config.yaml
norm_place: "pre"
qk_norm: false
init_std_qkv: 0.0471
lr_head: 0.00925
warmup_steps: 543
max_seq_len: 1024
Each number is 500 + 25 x the weight over its row's rms, rounded and kept within 0 to 999. Layers, rows and columns count from 0. Numbers have three digits each. The size before them is the row's rms in percent of the matrix's.

# layer 6 MLP down, 64x192, rms 0.082, rows 0-63, columns 128-191
110:515469453490507490494504531506483516512506508530519528503492425456466483477555493526515511449523505499501498540443550515523492500459500525488519532479484506522548500475500515460500484498477498
094:459544481470503543462477502489519533505515486493432446496468498498505508492472508453470473513520493469520503527497493482499520457504472478498460476507469488514504532521478502464530480489501441
099:533546500536503522478487481486484483478521511532481448478493495522505531507503486466458476522477502511484508484526471545502498476498492481510444479469489574468492528512450457477527493520480496
133:507519499491500468459498525500508467526487521470482519472482503493540544559453488486488514522507512505498524513519497527519515531477499547480496513526445484462480495559476487502477514436512517
095:466485485477493474557497497430508492477497494505484517492504503523504499499505481480492532529511488461514551493515500431537518480466507474537489479528522528526522497492531504502476468527498522
103:478473516544533478540486484468455512486534482491465514528516525487500492521536479516434509485501492501478516470517523541534504470510495505496476468523496523471503501498533482481454493494488505
093:516502483517516526479489477467513513490520475530483499485483489534541474504505529526511479497512508491478495504470575503500486545513497466528497544498492515541514499514473528541434503500488513
106:466514471523497467495546489480493546515477477490482458492502497455525506461540483480485494509507519541491487512457489516476536490489490458474517473501519549510503465464532531501490475496464537
092:470529496518503523527498450476473506503491520478546502511503514502512495510489505542505520472514496500482509486499463473509517497526462498500517489461509498527494537527481477520490546533482491
101:456492507507464477508449465486476538489495476472532494510526451516536501471531474488488566492517487492444487536516493512491515512458470498516477484524507511483471501516499517467541468545485530
103:487520485541439499503543510470511543552492456488507516516486476475481496539495518498502483510518466517510457501502533544512477538523534479495468503555513529469530478457523482488469486499490499
091:482464507548531501487499517510505530502514522481473490496527533546469518453464520471492476469479531484507495460497444521474551489474524470508490530531561491469515541482497518532516489522511479
083:498532525479506494492540458491494506524506500465509485518493484513479512496493510496545518496466503522520548538492483481486511502544487510491535488483507510471512530521521522462511469491530458
090:513472500484492534521489516465470522486518514455496482522519488527530496482533526517520491481537575494477503502491548520530519481507479506508547479460480505495543476497474474498512493502464531
090:518496512476526487510533462493516472482481534532491507485477508479505464526498484494489470521499528524512464537559504484535485540497487495521479529517502477446535512499539488453474493475542520
112:508517485495513457521538503484491509534469525476520489526477512496458467515539489473535508487492527452549502489511488527497539483528464518515473515477494528510527482485508532498493466490557485
094:530479466477448506509481530515478467506479481468503507492513519471465490483504516490497501502470505496499487462449462485512437484480534500487533475513516468515504453491491505481481529492479513
100:513525482472484504505506483502519487443507445500486508499476530450482472468456496492470485519519460507479472495536439511532505528540538512513497515425510485480469521509498512521500508513508485
090:535499478508458504499498477534524499508506452537507543508578528485495474524541550527491481479496477497478488514486483558501470546506530539508510513484474471466504490456497471483471543490533528
098:545477530502506525520486476559525504464518492465503444527501488493501491482495482497518504536487481490476530561479507495481490515487509478530434458469517487512472510483512549498506443514494506
102:501501493477533474522476535510490471518461492502512524537492459512501498538481545527453494467510507483516530492484443509482465535503489498497480483483516544522488510479473473520498510523514483
137:476535483505495440481555499485561494492468500521480447496473493467449522472494497455485483495466495544533472506467507493466455508514510519477546502510439520477474478478514490485493470497466501
096:499493486457469537478538502480520498514534549493502442502515490515510493502520453510535472500515488481487521543477513500504479510462457526548504473494496484496496509487466485531529493499542513
099:475513494524499493468502504492526467509493520492472470512489477494491496504507452495459541499497502457528495498504498537487508501503561490480493530477492500515491475524479507428483534502482496
103:522522489500471466489487435503528495464453515500524481471467520499511533489460513494500511547485486552498516483521480494505506493465508486486541522452531507460477517535482486519499495506452481
096:503467470484521545437497484530498481508542506572474522504486513493503516501486470492474513511523526509509522496507513527489530512505493476545483511513497497497517485562492516495551522494503534
098:473519501515477564520500478488495525534497491489494539463495533489501465449477462485493568529485519478523507493524465474500533495488523514554482485500508531462542501511492521501522507503484535
090:474509518477509513527504524487506454523492500484528484504506482525533523527489519479503478536538499483513514504483528519483508493534481487488487536571518502526478535499506553513532534489470441
104:501489535498524479499495488493448477483522515467499544465503535480474482479520473507511509472513437489448484523558505490460529494480460480455500524510523473503500463540492491472497480473524515
102:508521489498489517538506440509487504502491515502522516511482521514477508517468509484475478493503514509568541484542479524469467552508492532486502505502479514472502506505505485544484492492538481
099:518513451509508528475498483522490498474488489514490561522563469472466515518481501507490502521500518500482483504489505480463498525492510545482499530537486454535533513534467553520534490514507490
103:514511466499523508506496498518544546422503477546424510507466532517514516489469474506494506505473474522514515493493533537533522496560532533531511473505484540476497477531516502512518498463545483
103:509514482499506513495492499468510541533477523483522511504521516485531471492487536500530484514489509498493514464544484506530514505487472463530525467481505516509480503501525462505524538541506504
088:492475519485496444496513475487508512522532498546489454512490488533559469458493535510471486490481493509440472486487471475501499508519476501477488503467520499469529518511502516524494482499488477
091:464493507473487521527537470535502542495526501520490517442517498465443509538463498509499470458543510502485519485495484468486514520510493513505481571513504474516521553520467465490530499527525485
097:526483516491497510514530488486492510535510445547521513506483504512488494481509553492494514555495441492515510505475507467490541526501530478482540538481506473509489480466480467456482541528506501
101:505510504512528479510523504508491460528509511458512492500544475499511540533447501511480519493496452458496507496509503556510486530464523520502532545499501458514509446501514495534491488458490560
095:501487515545520495502479543531534458476527506498472468513478531508496510495474533525528554500506539473500508475514488509536485448471509525497534489474492449516508502443496507491479498524512498
094:510472512527522498506469548509496520504511510514506504482486516535479550466529485489526536525465497507524492537490459486522533502493482529515467490470489498523498516497497506505482472517513501
092:493502505516509509509491505489515495495552525520475517482422502465513499451518465529497483492521514512509511495485498541519487495528517535489502534525516485533525459527476467529529525445475492
102:547482524507450449521491541553464511477506533492461477517457484488526479513490535526523534504520482535530545513481498498503539497503512530496538501482551487486517470479516493473480526510492528
094:499491536502504509511503535560499474438511491519530534456470518494488449512497460532481471440461478500454482509492478516472487478492494503485484489506502516533508513489517532503489505518543523
105:472471510505508523504533507514479466475452461466508519498501499521499512480527472470509479526501482505483490469479549534527524491544543504487535485506514504519489496485519525521463508499513486
108:518488488508534498481446490465460491467532441525507529507498474544536494521508512528572467475473465499495507506492532519499480509500523496521515489511499496523557486462508507462464499512534493
095:549498497481536528517490506519516463494508499529489489482545514507463494466537551561487510529549535479473494488472531442512470478509477492507514505457470504456471527474487500521499494515499477
106:509513491512485486501461488523539461480493495492482475516493510531485468529464479472496458499492476518497498523451492497485456500499483488542507521515502555505430514501474520480490483507472549
100:482488512492510449476498530488478493503485550475560492533503523492487517497475523490514498495505494532535459505516512499482475483492530466489503476551511495488523506486509508521482525464473520
106:469470499460464507479488474501502529512530486478484539485515482474533511476501497483566468535474546524551549493487483463502480465430473471504490494499494499539460471519494492513478505518465500
103:457496498468487485483501535513518459508470522489466523533548553493506466474471498505513508489461504547509468498503499507511521476490497474466464477504517477468482500498462507508520504544477531
107:469509508490486475537517521480504517494454509530481486538455496508469497534509514509529478481481484481473475508548481486536491506516491507481442493549507480493473505508482473515504446509494484
096:488523559520493454535541492510517511548465480510556489456514493504502492493502470459506491489476482520514482476497508498546469471504513505470466515502477517491467492485506494532478508479473496
078:474526558480503469505467532507540510496473467499460508477507555480529503529489535499509517431512521508469505524504518513512457525521496525527476481523517444508502529496554488516542515506471481
104:483503529512538501533515467493533537498515504462534490493521471486532500507501516487502446471517535515497473471496489510473513542492468499505512475492509494498516484516469461519492497483515458
103:471506516515474496486503514475471491550500508466518483514491498531519526494525527480496501486477501522489477454486526524435510468498496508478524482489494478548517491493528505480582531502519475
101:489493481559521537471476560504487448505511543496503495496512499473512532487480527494471491502464514505530461493489526478513511459516534481511472473494508516498456460502509488510524449515525468
115:538491495471478497501495505489493471493538522485522500528537481488524517502534484505506482521498481501468507470503483464518472519485502468506477480517502506517508478496519531505453525504475486
112:521526519488476517474431534526501496473506551504532525494493465521468483548492508535461482489479518461527488482528522473517477457517527470500500483496493526481536491464511488446447542517460535
094:509478538513499529525464504500518522505458530521546507526496455478500500526487492500530493474484476530527488479552509480492525475531456498501526501480494517522520521557543452546545492506513510
109:519480533455497556475461516469486531534515514493501479479494517563496502496505503492492536521506515456514486491512481446473495518504480451494513472529508470490482491504501519485508463460543500
095:518499486505483525448537520511535489499516522506559465495508494509481497482517483479519496523520500488521477526530507444459524496515510469507440474527483499478453517496476515452489505458523488
097:507475478544518514492509547491457476501479439503499511520509496495519493544534502526529531487550528507482468523478521480532520455499527522457509509507520483538507538473500510534501496463488507
089:503549524495552485477509495524468520536521535516467500463529550538480521517525444520470513493521493472513524480545479469493513510513468488480496519477496492482478531500524488525508530482431474
091:519516476461489540508496515528490517484477479505495490499486477511525529547509529465498495501532503473524528518527513533506480459474489546471561503483479491508477461477541506515506534535498482
095:528486494519518462507494439503504502519523514547515532461508489494490532483532505524497540504490538509453504485486516454464475519532513508535506533470474495536501555532526515504540530501521517